Each number is 128 + 24 x the weight over its row's rms, rounded and kept within 0 to 255. Layers, rows and columns count from 0. Numbers have three digits each. The size before them is the row's rms in percent of the matrix's.

# layer 9 attention output (transposed), 64x64, rms 0.255, rows 32-63, columns 0-63
097:145126128179111152189142128107140148150091106107134126104126109118150135131147151113166098119154088140119190119144163135138125107118121057120129107141151132137137106104130096140103152123144091
088:149175133157114161151087128115140129126115117126129158107151132118142158094112112159118089139123112124178168144153121147103107139127069168145130097166091093084149127129113135140123107132142097
075:123104103180105173099168147097136172137139118150135113108146145141117120182144084085137102168103131130141120159133098150113142168133171110106147103105099128139126116131132131109132125103151102
084:070113084141158134154101120117138138152098151155119130075127125132152176152144124122128151168130136122182137126150144159182113116112157117098116148148134121154120151133108119139114115158086157
085:194121090127149147124153144141126135131095142097112179152104138105130145164091066094142137118113171129156131093166132124139109150140126096134121104122118135145131112115100123163149153103137158
076:107151134121143128119120080141112140175114140116150147146134141098151132126146116168121120185151089100143119112076112123114120095157169113133138097136161136130072134097126100143155086144108149
109:103136125163164138149159163163093106099150140112101143158133161103139126129125145149159079173138157141113161085187130100112123131138111133105096111118144115119135146114152145159107146137089125
097:121163127124166116129117130154180128146156128162112064100163125129166098140127114085149136144106143083112135137126167161132145100119146134120136099082139146119164127133141132166125092161146130
088:153105163152135157116124110112107123142141109118117123082125178153159143177132151095138074162128110135130108135128090110139103142137119153136099123126133124098175149117120092134154129092080089
095:141147117084119170141081108089107132121125108092130132122174092126141153140113119158142072142147105110127103125160161122082150125100112152150141163121165154126121148134095136104144167137143143
095:118140110115150138130145138106140120112131104157138152133170105093169164118126109087158084144101158148099176118118091110114119124140114163154088130104136113135109097133114089117122108060118125
087:158183159088121118106117123151110149098146130113138124127129100157126116116097143141111167133111167140107093139068170120126141115107178114163120162125105149174112147091142140122156129133128112
095:142120109127172132110125102124149185144109135143143156131114126083155097134155098132166160156134131130159165128143104126140102081105122145132088127102097165149155108077164137144111122109121148
107:139141112136122085148115119170134140110122102122179111130111104171092122134123119154179190137140116112130142134152121166172118137124150112147150165113138146132128108172105116153179141143096144
084:111106172130145103146136135164110089128117117150105159153148141153142137117126131133125129113108124080157097111119095136154135126171108111065141103157127056142155108122136102137101151133166128
105:120121152109137130125103132157135114119139130134126127101178128097128160112114159126145122101147152110135079103181111117117174169126178124133077133121160122107099147103171114101102145110143084
099:120109076118081136158122148136154165133142136161132129113109133139151157145189168121109152121135137044093066139111109133120151130138144119146114097130120162135139113129133121128112125117115129
095:127092096135142114150085139129159109143102154130110135116139150124099131150173146139157144083139151137156129146107130128140124130144122040146116122173116169155131143112126085131126092097136104
108:130072093131123134140129122143099134088143167122126141138089127135124179113095132091145198112161147128143154110085145142150129098104087092113124114139136140113128091172146134122133112144127137
098:156063105131126142163116125125133167123127099093152148111137131116136102126157105115134102139117147131130134144158080119110124104136123119097126110113159119138099152152128112160197056132128105
089:115138110145118113122159110148096183169131093127128133123128128095110130115147131106170190134124146168123125161139084117127158141090098074100119123139161128147145126147168165100135141123127125
085:100152150119127129149175070100118113100131135169106136166145155158142085157109143108122174136126095125124101134146077125169113116113130133139139102129112134137117151120096124098130104160107082
083:161140104070105141113085106115141128107107159112091128165132134127149108145108142141171129158124163134150128099129093131116110108080127166151148143127103138116103168161119114114092122082101139
087:105116156147105082109118151116116129110113125117096112109120122141147124117126109146102120147122144121096106064167139143115110079145102087097146183123174144117146160153128133152120098115167102
101:048126144146141151122156115131135128132123109135097124092121097103134129141121173134139078101128140107105113118151146121127139172129118174151094101182086137145158146116151109133144153131123155
094:128110147087096114109148124120114146143133149126114180089095143103113126117104125127112106134130120073162164144125148175094081116079146108119141129135082137123081143112123128135116130093088127
077:111121146095134128112094141122126148099138129167104102069141145128131120143103125149119128127103069145121177137176129177121152147109136139145074090142151136142137142109107114144125118178158117
098:114144116140152067112135069174144094137157121119098130117147157130128129137105141149100107118115154094119084106179123161169138091119097128137149143118120111129140124112110131107165097142093136
095:098187110147098159125103126128119155076158124132110101107146130141152114121144116086134123104142122137120122120132079141179111134116159143092129131127119159157134138114150090099127097101190131
094:124151147117164123169139113086105118155087113166143149117081090109119146137114160158141121103145165107117143114120103173095128134162184173108127112096131142122158132116137135121104124095118119
099:130133184148104136144151109135117118087104144115138093137067122124161136164157132122105118159163186128152095123121114149125084133127122127093116107130129119139117126083118128157156114127160080
083:117127158140145116134156150109130175142089157120144132098114106140153142124100154119132171128135096118067139124154121157103138154097130107091111169178117090106111125150133141092144078137140125
# layer 9 attention value, 64x64, rms 0.272, rows 33-63, columns 0-63
077:093135151124138122121161121135115106176135130139125107148105122160172118162144173134090136116140108154116119116103150130132151131115103097119113111105126121195101132100162111130082095180146161
063:155128142126146114185132081137136133123146112093121153146117142107119117149104140176155106090111111166113131138112133120155193126156128126165145158150138116099149135141115106128126117202115116
073:202163135151135150135198130135110143156153121113133132151122108131114089102126150120140120102141152150121146114112099144072112141172137140132167134148128119094126131090117133159109111136166115
069:109146152119151101146182156060155125104152110117166117158134125128106143097158143139107128080171128114101137137129140178138169123148142115167137095099129102110131130107166148130140128124129129
063:106111115168134118134136117135087130150113074078152120091104109127134117127104132148127135097114138147194141110101138173088119119113112115150124102143087137153133126151119096112164148142177123
097:105116127177092132115122110144135118160070117081168115158150125156167099105172181118131120114095157160095136135147134110134107142124149146150113134108109115106102108120144139127103133110103095
083:166154132119121146173148084106116157125135113125116141147131152100093123141105148185141102148135095162158131116103087115137138141136139086108144117164107114109104160168106155095127152094100133
079:123140129130091182124154104115104111136073117146135109134129129107126138105176136192153128111082151142097137118153137168120131112137136168135128134123134131145105154123086112152121103187153112
088:119157136133138125122148119128184130139128146138125113104108111132121176109099115125161139081110138131111130113120115082167129108117147101078102129143107143141034120099148108118147109147147128
076:117125140147125154158146118131098120172117148151173109176113128175133145127141181126148111109150116133138121134181141124123149119155132102151109135171140133135087133114150143150147114177111066
086:119100091125119085134109119097129138109120133136109154120144106127077142140124084104123129107096123076147100077143093128138146151085118125080081131147143115118125088148115138134158161100155132
077:115149089170114121165132104112103122106157091119136107139122164158113109102143139144109125117153121104145113152088155164124117158139138097135153120158128109054153160108116128133077152154132124
092:106124121070156147111142144084136106098144159135141105138140129125125125119122132118125123149133150087158122144089123110077153118150127133112088115133147136070198117141114132083131164100126145
077:119152160099139110107156143141122134099123125105128131111153157116139086151142140145043107135102091144134140160134125133102150132113095154149161097093111174152122125138113072120152114128114113
082:086131121141118118136175132141163156164113149137119103133096159111152134140135066115118132094100120106127168119175095114138090122101118109108128127112144134136115082183128113141124148122098087
086:141150134114152141163120157121111103168145158091087136097097139140097087134118071147175127141127099158101133110120139123124143116131144142146153147162108137119159137143145164115075122094120094
079:153112145144159134148172156130116095094145101117134109125089119100157132128139097087137093149143108138134126135123085177109151181095103161136173139144131115116148173148120133103130125130088141
092:129136118122154191105132134101180086143157109148134109138149133180097115155127117097087123122178119085118117128112131130115133166138141135152144142097098139114153132079128166141131115120119157
083:104158140136143109136127151117144096097143092108124072155101114116139120144169133127185161121153122131154177100122136104090120139096107122153150104152121145133148146156104112144100151160139176
079:124108096137094144156099148096176106130115136152143128162101095155153099131131114137105139168146134066121139157103141104124103135163121123160145121130075133109151108145108110161095164139136107
083:115091146134113102098143125115135124146123157090118135103133110108088138095149153169126113199150134096137128159100110154092146125137106150179099135113175103127146092140098129153137148118138132
067:088155119199140117131136136088153101137127111091111145101119112146150132067128146115145141134112118131139100111097177140136152125155106102127134126092159075125120162124166164132135126119129147
069:139144177091106141123134126143126135074121129130106098127104077097112138158156094103117112107090160124136142144147139047111129155113159130137124116122111107107111136136139131094144172128130157
082:151144129135121118140097160187114131153095121123128170152136162145152123126164115154146113142096167132143106164123113148111125102144124132126125127119153154136053146131166114141072101137109096
081:116148145170128119117089138115144132142138100134122170114142102109091111105134091121107158138157112159125120090115119140100157149135139119119102100101150074105179071086159118108128131162135131
071:172164146146106137124122086151133108178158111152111093124168118113123173137143128110109136110126123123107098158115097128142117095130115119098144189157133142163107088146143112112085108131149109
085:164108172152100154136150135130076138115135140110139152145153165078135076099121131114112147150119163147137165145112115114135157143157163134136077093130153119141093106126125133127130131086160125
073:145144131099152116145149113145164104172146129133105117129114123123141134179130141131126145154086114102142095135106170141107112121191156100148140109178112092116116166173099134164126119140102121
081:093125113108136140120129138139123142145139170125118157135128141177121085067133154089127100148107115158136150166124123188111123111117166084155133149132160094127107140141154104126157139157110099
082:154123110187152119105126173164119114081093106120095121113153109130075107142171139129120108122142128138119146137140122145096174148109119113155118143151109132110128144155119127138098109173118185
075:120136125080112134122147141164136111099134118148114110124116104170086147159170111100140126118148135104135125147129085102114135103144121149118142118052093101164156120162143092141118151172127114
# layer 9 MLP up, 256x64, rms 0.27, rows 0-75, columns 0-63
089:151127118092094149135158131127139108133138145104061147095125124131156094149112116141158139160113118159135138111113116128157125101131127122104127112082115073116125196103161124118171164140127122
109:136119127121138113116127155117156127152152134118118147104154106125107197164089161102125123122129097097133093108076142129144140127113130174114120117142157142114117092093101178111109140098108176
103:158151128138155110114106080168116142152189119104107148113103120114148169089119095105115127132130159111168126163108127139147117118129133121130153178082140139136130122088114127170106132159097120
106:141144136127135113079087158096082100126126121140127122094177062142110166145160120124129088153124146135150108089112145152143112117134130094112131116152152133105149160143095140117134143165156115
085:122134125123154145133105169124080123163128131128157159144148156129146093106144112117147156181133184133120125116137115099155119113165141133073123143114092106150123090087132082135152135149154147
097:117089147120146104118174078111115105142152127102112142131142131135113142113170134156081157122138135170138090170151146157141124107150102132068116105121107121123114175147111084146109126148123131
093:088135098082110128134149131133153126126157126137074101121168127117170151145096142112160129098111101161125105140121161105167111108087091159100104088120098142144104148142145136163138126130144141
097:148140054119107143122155098155142105120153102142142161108096118134118146107140148137125144152146100142147095093126132102139082151108131161108127160175154149124104124150087108140137158127106171
106:155149160113106150144161147117087138140147120123129163141184142125118146087152161084112094141143092148099106100133107141091131133111116095122093110161142139149122094139107117169111152153094139
099:165121108086153131105166121119155107125123141117112166089135124116141081147114161133137131094109130126145199163140122115116121141152158092146108089165150142155136163132135097131150151098146117
101:184140148067126085130109126113160125149135102103111134126110094118160150119114129149162113141111139186143114118114157179148129097124109147136107083131167143114122096141086148133123147138130127
096:117159115136138143097130093091088090119123143149149139104184106093120115148147152182147145111141134128132142086182144151123149124156118126136163129156160143089100132109122116120097141121140087
099:154110086133131127117143132167101105154117116129117121134097092123101102143116141182125148084164156133175150122158110132148102103129096130180151140102136125115112103147117110102109152127123189
113:130077124148132154158089130166135107161132127101131136156163077119108139170151130099102103119145162131106093104117134110128106143152114131128082119142133132143151159141152144127167135151121061
092:151171106079074157127145163143098151101137169125088099090166111123100111095157114091127144117173161128141142105111141109114093150164145135128116104121121122127135130132127165130109148118123119
097:093134149118114110167183112124097137131145140097111140105108148070110128094117138145137136151099182101142180114142132139070155125168120116143156149112156146134101121110110131109113135137145108
088:121127153136131126147174135139131138167116143108100152126166080106083102090156155143110138142154121113160102132134132127104099104141122142159163133136110091122142114088157109134071133179121156
101:140128158122132162182141113116175129137140103161132136144110121096109140140090164125129135159104111122165065135146133124138135113092136097100081124113115125147108168144110179164112130129092133
113:173168150116140127131166088097140125110135139126157157122125124131128085099094095151118134108083128121130145153114164075137119102114120084138106124168092094116105119091135145133163162119135139
023:164153155123165115144148123136153114112134129115132164114136130081148092142123153162136107149111126140132134167171148136146086118163099127090079069147095127153146130126093149114099160125131138
092:164102167161136106139132131113121095104146119152125150128091154113105156153092133175125143100118116156147138134143174100158101148113147136140162132160113119118133092160111112102128166175082121
102:150135155104133140155104161149143096131134144093121159133137132134134147137107082128139128153129155150119069115167145083157125148119133109149098087086123130092112127163115143082119154177129106
097:082122154174106121065128133144164092099119134094108113094114097150109162114136124123123122132128155123138114165127129140109164096136157123093089086151119130131087151139135099124142128168117151
107:138143139128097114177128120151125093122133098101096127113112090111146123140123142164119112107101146188119091121143142126121154150148062153098147103167142083128144142133103114100155134156155132
114:119112101135148113085108126102104131133153116121112115154158112107125150128179144113079112131098176120104160137124118118084140129137122125111141211175095124156126146134111106130146150156146126
102:142128098155123172101109143147125125174150187127130113143136087091121154188118125105149126119134182106110117101138148111171136135124102108143075138108131121101137156121104128125159133130159119
101:114156085150170139180126149121171170114132148165113120124164143142108098133142178140139101107129089116139123143116146127100118091152123098123115103160119118136126098107118124135138167092088097
111:126146109128102153116118143109142140163162159133086178110117108142123141137146156129114102179105117112161117161093155092095141101138119127161115076111160116124114156126083143180123138113123128
104:110163159129179120157142155107108122118170096112089172146150164150095106125143128106140098127120131063119087136132123155107148137119103129168153134098098147141136141108121114112110157142155118
098:088149134138125104091122142173161108163119131130091114165131160138146108131135191106138127129156145094122135149128150151130134127082116132118150106122105114121114077129129163088162152102096162
086:129148144099140122097104100158120127144190167108128119083100089144147162145134155076135122109117117129120131150143107134087141137130176099116126102105108092144094110148152164115121163141142125
090:172077113119106126153125088110131098170135120131158158122154140115099117153124133115145149142133150128162114122148118154118148120146124090094110159110116115121127132154121091108156162141050166
088:092154098160100143099123133182193104139159141119138159163152087136141108118138081145114126134111138094151111123142103111129093150111124152105163151152117121117153124146125090123168141146129143
108:145136171119142112115105113134103099100158140157134117138122158142112118146137106118075081082116159110129108146114140115115106103134106081107129173175103152088091104146154123162111141148120126
088:111111106103081137122125157112134110115123139116156120118089126119083120096120168070133147146111193172113105092113131135130167114100100165095110130155131154128133122133145168134138142099118131
113:148138141094094175133109124177161119142187102148129149158139128116144120160127142090116112128145126162143135108106122118068125120125136133111119095099131106135108133148139140180180143119114090
111:118118089140116111108129107076121110100122141142147157103165143107113144138096163129113124119144155094124184124134158129115147148096120100171147130150112144172090143137119142122154137179162088
113:144151102131093115097125156153154121149132097136096100176128058129129130143101115128113118111125177186177102125129141147163157122106105096100120154132134128133148115104111122159133147109114143
097:145136131098126113128104113132130092094170103134122111078113153125100082157102112092107127130138101141172122118125118153150167151111081147092133140138170171130117154139154150158147149163124133
108:149115133130128146143155132092129151090127125118116109137131083110083128174136090115143137135144142140131118124163140082173114085123087127087155165144148136141095148101092119131148167115173133
100:108149170118117081124131121084155114080120139104196139164153134124093108111134110111136143159125155162127131106163116092139127123126126101115142154174108132135097139089112134134108155105127093
113:105162066115099120115133115170107147145117161125121151162148129135085159097111123122104107097147109157136148094121156121115113143108116124101115137104135146156117115153092182184138144130129157
083:091146076151154148158179122131078133129173096126111125124111123116087108105162154118131132180153125146123128137163095079114118147133083130151124123145118123133163123139145126137148126159113099
104:179166094113131122105163117126141137108114124130156124135096130132096143144117161116137108121093122120141111101125146132140122148092130128078176135141116107138080132148084145153083161127165181
085:173131142143125105163120148143171124109135117124112108093118141081142133119125169139133101100122094125104138176112132155118132117164132099108153145121099140107144135121062178151158157151142099
103:161162156144166134133108170089159148121125170137142137135132147141130100117152121097110082174150139128128140107106112096124077088134154088142122115170107171129149112109145113123150150116122105
095:071127135152168090082146147130166139122165158094137149158134111109101070127065104092125141141122150151142114100119099118144152121147131122121147142100115109117137123124127095171116125132122128
115:143148106141146144101108125124120111154138099101156062148122116121180120164071110151134112146191122140127149135139156150149165132127111173115112127146165122091126140116144139154118139120098109
115:175150149125127130113138162120087114173139111145124141098159122112109104101112135102113106079153159140152131137125139106102141153092097098126126156178144137122127113098125152185158137163148106
100:123160134100103150115129111101147181102140155151096179135165149101142122082123119120084110164164082152160097124143161099112145113124115136139098108122089139116127144136105145130114131161113137
096:132123152079139167166163131117144122084150121120124088121158152133099128127120145126109106169126155131134122076131125153125140127100091137113124112157090159121200158124111133125146107103090128
098:158116117145102153103143106098119123125116159118142143110165064061122151151131107135126116166125135132105139134122121133146130111136111087134141121102075126115102196091153114104133145115142109
106:170121085125138173116114093129155130145134127101143091135111118090154060101139112184100141153129113115108128122145129163125137083158119123145159101113120138112123136102088147125096143157141125
103:141131094164100121154128105099087110112162139115136106112152120133142108102132140134094097145174146127139107150134113148125144109137114085097167121061147148132156150100098175145151152113120156
094:121120180161118100120089152135132131132116171076140155096148118127132146120148142138088093103148106178127149092108139132120086133110173104138119127161125110136092164113140162115102140126102149
101:149121136142141148201075127115153136140120125113120107125109133112141142090101172174120104116123139125147177122145100062124135112144139131144140145152100149158136139127122146149119131095086093
100:165147139157164105111117153089150119117146131110163143148122120124129166068113145118082106086131113133146120140108154126148121147106105108085157134123151128149130114105128131129161122139075189
098:130173132095164109131117152102113113151155145094155126169103136131122127124114111124112125098139134084098131129083159127124098093128109119113143099135125165174148147091094116166141123131071097
083:145141134155068172095144102158094113110103110115132146159169102121113147175149123107145107125118113110130134110120157110133131145168123111092125138140124080122122127103148153098076131162099149
099:166105183154130151178134153123157108109153089111120126153076111138088101123138122128136142119137144107113141116158157107121079084134104092100154146150108138126126159117122118117095142110128162
102:160149105093155116125167127085114144147159109103117128129110140118092128171110109127171088141144090126141141117130150131128115093124130049132077137092119133121136132143161121131090153123151132
106:105132076118112081172126150115123144142144161107103115117116132130130073104118136118140120097129146117173104107101153151106178132133131095108146125111152129158066107104126137134079147146136136
100:141102151081177140149163117154141128135137078127126140102178119127111127116140143139105103125166139097152150126113130144098207146142108137101127122115125117119106089111121143083121158134161133
088:160138145112083144092135162153112088090147137126159096129138164112123114139126089136133125147116111135147133100110127121180149139158073169126136087073121126152113150165116125121143132139097120
099:084142106108129133141118121127124163165135159132112123159119162073147100131144132130092133145123153146121136133162147130082132152143126092099085162092141137151156120094076105146101150156099134
085:136137147113125103107141124124156107069135115126108144141076118100136117167112121115131148128122156134150164132110116125144196121130125095097104129120141110106163135123170180109080111169103119
102:148120085131102082112121118166140114106112132104143117149133114156090105119125122106091100120138157175158141150091131152114137080133103129125098109106106125107168166098127086136117149155168146
106:139140115155138115171100169068148064102103151110148113127130091123142149121128150159120122151167143175157122099138133116117113094118088111165140102105135122127151140156139126122106143158116112
100:103139138086142132137136142130115139126149139100128086151109139098120155105102169120115122104145109126133146082141113153081131121186144149159143101139092091125166148168124126184124146094116110
098:121135158145111155092101112070135101136101134146151139090165139061123115097139129090096118151155140140135087102137087107146111108136109124148142132114143129133118131149094118134183165133124130
104:135123107140141140131115125110141074155131143123155140136100157090090093136100089148149100152117105093118118125121179105113154162131090112079133130169155138139158137158153157151145141155150104
087:139073126108125141072169129131132106137145114149144162148119104111153135136128177093125142129104183132124134127108111099138154130122160118079109097170138103136090107147157149125105143140161150
100:146090151109104118167163080135121093124156137130163143090127164110116132090124086101135132133110092096147150152146164160134128093142121084145100142127134165099157127120111135118088156143136128
080:120108130120136102134094170175155122152104141125114111166117111114141112170117104107076157108096131139139102114133141147135182069109134117114094103146109117148143129163113178119112118155117110
129:116113168097111154096138137150141152154159085103098101127144129165100137153092161111099117143139128147123102111106143117132108108135124210131135071142151124143094118136112136133117167123121112
097:151118096114116146092145113174106120151124096103105131142145117091077141124181100170129110084166133143110110151136095164140128128150088154130126144136131143125096126129100096113155141149087132
# layer 9 MLP down (transposed), 256x64, rms 0.274, rows 0-74, columns 0-63
100:150128155147096112169145124132149155099146164096148159143095141072099111108158149118138123131141136139120148125132164117131115100113152115154097169113100081177140142148149122148151163151098108
103:138100147155108155140121156103142130122113103110116093096139105130145129141149126110105164154127143112185104108150088147103078145092126172114129129121127070123096128159086105104156112117129104
105:134103100145126140089164119119127146125161161132179138122092132145138119132130122141070139098116112097127114125086127098124135147152142093155140119103104110164126102144071129133078118141157175
112:132134099167058094135092133166108152110162079123137111165139161118164139102125123118130158142117127119116109115115155119112101114094128117190108114153126144149137144161126124127076121129113137
089:138132144105155150069103133114096159127131112125121120160149102150119105153145148116097122112109144127122136101112103110103150107095136122148158128138100168061138066148162161112140138138159114
099:167110104132143105133131110093118139149062126118096117131133172158150135133168077142145136115131153092097092166125152141097178157136128131149112120119136129129149122109125143095165155149141098
096:113143140160154154123126131119120145111102117130141136141143169156164103094131121080115103161116128118101147116127091155129162125112139148083101142158136132143119083129085094159121149075171157
088:111140192138142150150094126118133145146109144131123147124182165097130131121117131091111044145104172156142162102124156133122145137143118123147163096121126112091144127106126137131115134146139095
113:169135113114150163128113110110078111155109105141113126126126150147157149114121127130087099099113113161112104142137102156153150111153128076134135164104174073119139122121179107165138122143111137
091:156105108129147123110109107130122136096103151100128080122093117146138141101113117139146150148112119093077080116100114137094102114130088126192123118169116165111151126157138114087142158123120113
107:144103156171173141158116122141163131122143115150120160130132129105104124140090146136192157148142082126103127148117141118097089157120119172147136121111123159141096143109086122131111136169159152
099:163110130122159108164144111132123128123110105122139115127133099124069140125191131122152143114108124181111145114106095116153120132133157125140105124116123169071147110145094153094118072148105116
099:133128127122113159168157133151101120136154112125130132115173128146118153167125131150139145158161128108146071144093145114119102093147126120124075175127158121112110114141158112147127102099122060
106:154126143132112135101114128128097152130143142158121118129122107111100146177169154134127127077132152150160125129102106151084147149110129128151101092088158173099113081139093148174107134144116147
082:103062130112126115132124128072135121124112107128141117124067112154130144140157137149117177102082092123104132142117100164119113125133132100140157135118151115120154093157150104123148117179141096
095:133160143141107127150168124143135152128071134144152112094151146146159148096120156136084143125108099136111066135129098132150127080102125100141116101148133121116128129104138094121136189164118151
101:106090129127139062155158111133122166131127151144159084135133114122132109106149116078136152115099129161143120100118098155143136126147143124123205154085140143126149129143170135121117126094132122
096:090065141117133121152111126138093123147163086129119107096152098079121132117151150091169163167137153115089135135101124142125098156135134118147124149109163108141100141124114123147151101093125101
094:122133124125115104101153172174153108104175142105151126100110101116108123132124132139123148134117103135122072100163099158120111141152101130158115073123124168136125115129146130118075185142121144
026:156118136109099105116073099162177090151095154102149141112136133113135146101176141106115143067160125138167154148118140130137142113116124119118135118165122104102125140136130076117139147102160144
089:096119146120121184067105121155146165121171116128123143151138118104109145123177108110139075148129150151090104152145152121137123085122175135132105138138161152122118118129156117159109106110138107
106:137135123113143101129119081080138118096133094078091098164147173092148106118149115137092137120117163142104171123134116119139148145139157088110095128139108137114145116073124114116149104156140115
100:123091102113101130102110119086142147151134131091112140115135126144148125117105100134137135121152110132124103118126128098155164122156169144114106095092159169161155106108206148128132174139131162
113:126130175101162125108135146155121133106173141158122148121142100147112123092114088128083121091113136123106114131087121155097160086109139138123098111097146147108139113171125124101121158159177104
108:127105147151123123110091133108094117107101101107163156104095192131108104096118142144145142133103146141119149116137098113082124157161124132130133127151126142076075155111109093085111134126131148
109:080137121106117165127080109101091132121131097120155153148135082150077153120118128183134125152121128141150142146153140124124155123109134159094103151135139144114184160143159120153126151093121114
101:116127142126080151118116100162126140157137111124148124094134096121124112136169161086083109111123124125105122137119114104081119128119178143142104123140147170080159139113126137124181078150117103
109:119104154124140121119143170127131138156180146148077122109099087141145177140149124149133142135136115123141140205133112132120116121130105107157118077124131114183136098135122129122086115154153111
109:087117140127079114089104104133168110129114120130084107112162150149088147117160101121146128171101109090117113134156145128168158088114116146125134135119126145126148165158108128140109168085141113
096:120102100129116127098110110144128135120175171091129103118149117161127140142096132151141124133087161171114142130088164117091149148132083055152119123142108123150147152134138123106138136169106124
094:147119123143130106146096145103137142135121099098114124117124101157124120103130113103146209196125124120172101116131138112095133117131153129138137141150118100146119100141150155163119178108161090
083:141140133187127161105117136125104151160107157122130124155121153109123086129159146124105094141150088102101153095092135139110077109143121114146124079119090134123126136112093149169154124103160112
089:156133135131124153128152130090145133117116164105111114121139130108082145132171122128093129146128107119114115143118164077126163177115161126113143084130144164118114181110069139143119090141101147
110:133123140112107120151103116075129130131097137126111127109126156142059178116092103103157155139156135122164135148108087137125099133175102089104121140146141104099133141126117096098149128110123089
087:161137085094079101149107149100127156101130125125122132186124113133100135094096111153132111123159111134113133134122142097108138120148123100181143090151135109130110178135124172089107105101121134
106:165148132156095112096170141094112149139096154122183116125099111185104113135151110130140114139099132145108122156108132131111128091165121148120118137163115148100133171074155144142108108138116109
109:117065113110114166112118124098135149132125145105110104089115153149139143136156180173174133169163120137101130144117108146106101128091132093141151111123098126150140150123127141093130135159129081
118:151110129132096136105150175134153130118107128129108111165102115153136143124110097135127107109151142161170121152147104164150169091121132117146134166102182130144134122145131124116191145118173085
103:142148092140148120139091101107121113175098132131150134167116084103118156104092107156148079110149109134096138147116127114162122079107183137146094136116148137116152119125089147106103124101128135
111:141119132161158095117129160094126187107144120101126124135129150145117095134131118110103127160106134134123124156136112149147189111176157127067117190147160129140161135136107115138134127150141104
094:090118083149128133151144157156142117154144115149138117105134129142119144137140129112140165129102104184136122150139115173127069138159085145145134172095149108116125119169159164138153112129111088
113:144145112140135091105132132130126085146157149087133156165108144143108106092125135076130124150152125110094080148104147161103143124099153116147112098120108105138128138127123128129217130127129144
078:135131147117133145134112134076111136142128111177153128108132110095156109147083093142151139086117161126154124180103155147142115141121115114106132103096116087118092136114083120153125170113156169
105:120141110135133137101109141153117130125114096103118134133158129137049086175131126113153118170122123133108131110107142171156114122130126143161188136126160104098088115129088143148150121098141154
096:100157150123135080117158120141133131129115168120118125135098116121105122134159125144110125125091099123141138150111137164106157171125127154076128170087098108120136103139094149112143138079156188
101:130115131122121155154124141165147136109137143101164108137126148119100140112150076163146137126146126145100084135150113114131184163116127096099134123089129159125122145142117105176122067080156128
094:130134126076093130134133123144128129101108104126109115097158119116159119133164139144146117147077140135120109122086124120094088086103125178128165113088140197113148092142123126125131160152133134
109:128172120146114145105074143165155101131112149151094142104099150132097149133156120158163135151126116119096112123105102149048139185111148121122140125156117143140111153155101140143133125116124128
104:159146139119129153132120137135127136092133099125152110197139151145141082121136168144099142101125161106122112111120113121111122174127150125101119136105176105158132134077144158127140060113117121
107:132122146101165138111097130133097102118131095151100153091108139096176142123124084140131155099091114133161111086109134135140157139108188098128101113138143157103136097124115147093148128124086111
090:084118162134143154108080167159130128165138116126075140133148141157123133156131134136133106119118157159168114136100107142149090127130115155115150109109155117093117084153104114082112147088134100
094:150113133134129122131119147128126169135085091127123112121127102156139105135135121119144192092127143146132115141124160109136114138114147147184142148124141175110151181134084140147066156170114124
101:124138135138071155127116108111163139170144073132115111113137098108109118136130141070140130110117116137119092131103145122141088100147154164119115130164122168137167152139099136185168132138125129
110:133100134133141147127108082104094134149090144120111142107068156120150109132138133120120131160113125132129124120140133148113080099161126106148118124150163125082106141161190102098134154095166100
090:139107148113122153117161107105108104152128110126145170163165118112176095126132123102157111101146131126124125081133157107120147164125174148121150136157126143169126148176104134114149120075096102
098:123146101104144145156126136087102161107096132141152110128115134164115179160157126128143172134140136106126148139085122132107155120134062098138122131143116152107127160139169154131188153136150125
102:160113132138135126106143149166118135089161142139102108147095091114106169088082151158109131144148111116148125124124166122106137130117092102121117125134156175152091146142171150145143105115133185
104:151157152117113122136150101079127136146123081115112127148139170148159093098178129138149143142123122054108093123131136130153149141096128131139151145124118145143195139134127130155116119111094109
095:128169118135112136144138133131141153083125178138107122138162123096139131087074147131114143126148093129137105124112128123129143181118153085074127145126129140103112088083140124087154128104154152
099:135117134138151195159131152140119121104143125153081138119134106164197127138114117129132122141152066116096131121115155147101160154111102138102155147159113145125110150149150116104133136106111170
107:145123142137108072148153117118122140102161146151133143152145143120088123097122159094163178089098135170115081126100099140099161108088122127139094134152113147128079128121124122155126117112123110
101:129165142082095141132094085142144135139131058164111149137104147127151113102117114130116139110157171162093145149101120107133146093093127081139106136144167092134128133149123120092125116134117130
104:094110144126171120119130137140107156109142095084117158098166108142174121132118098164111121129137131139134111158131150121132134140115124181099135193151150131126133129060150122152097114096125126
087:088118125157142097137108102120151134145119093162106159093105116086115141122104177094082135090126129123145131109147134128137088134121162105121143156148140124118110129144084110103136083072150127
112:146164129089142097113109142104078164116140145120169120097142106130126101131151135104089163128120168070106149129150145097124120098137120175092114158141135098116124140125124112148103137175148122
067:107122134172171125130163132069098145165131127178133160140131123126115074136123131128127090124139097119177180136145157137149079111112141146107132102121122137116099118114116097139121156111154134
107:125123133122095110143156135104119137144120130143125139106141124152120130133107156103121144122138088107110087129080122112091194151082120124186147130118128147150131131182142117058158137132122113
105:154113122131135150145112110092141113119100091134128119147080074102150130143116131146163123129108096110142109171112098138165132135158155118132119135137148121057092168101156118160096101119140118
096:171134138123135174130139076124139099113116149128080127150096086100136142184136124158104133091161135130164163148140116112142103122110106137098098123151131104114113135075124138134144110172126135
100:132115128158059107149180108118095119120090160160121122146163137144125135174109139118148146127138130192122108111107127141092105106105145127097151098116124134115143105115108094096130136103143100
103:083136134128128131081147162146128105116114120153110137152151150126107165124099099122114170129203111107145106146171148104128100143118132157143140138140163162150123119123098109140117099115136186
078:138137161117157121196087132175113170102127122141154119114132152115149100115142104149109181139121140142152089158150149127102107092106140126111172131131148135111144124121119117141099119078145099
101:148103120090161100170152112112130139134162111125126084103173157109139114101115123137097096163085117115139096153100172095135141131127146123080088153135134136109157150096143162127142122117122138
080:135159135184127155135132092133127108133083152181119179111094126119146137149149118140165128122125115154164166121157129094098093114116152120093146121146121120098156173108123121164103141130115116
118:139175126120098151120188129131131125141118099187076120132144101140146170137116087144127128126135158108102102129132112133182146148120067101108129132117154121150132116126114090109128152138103120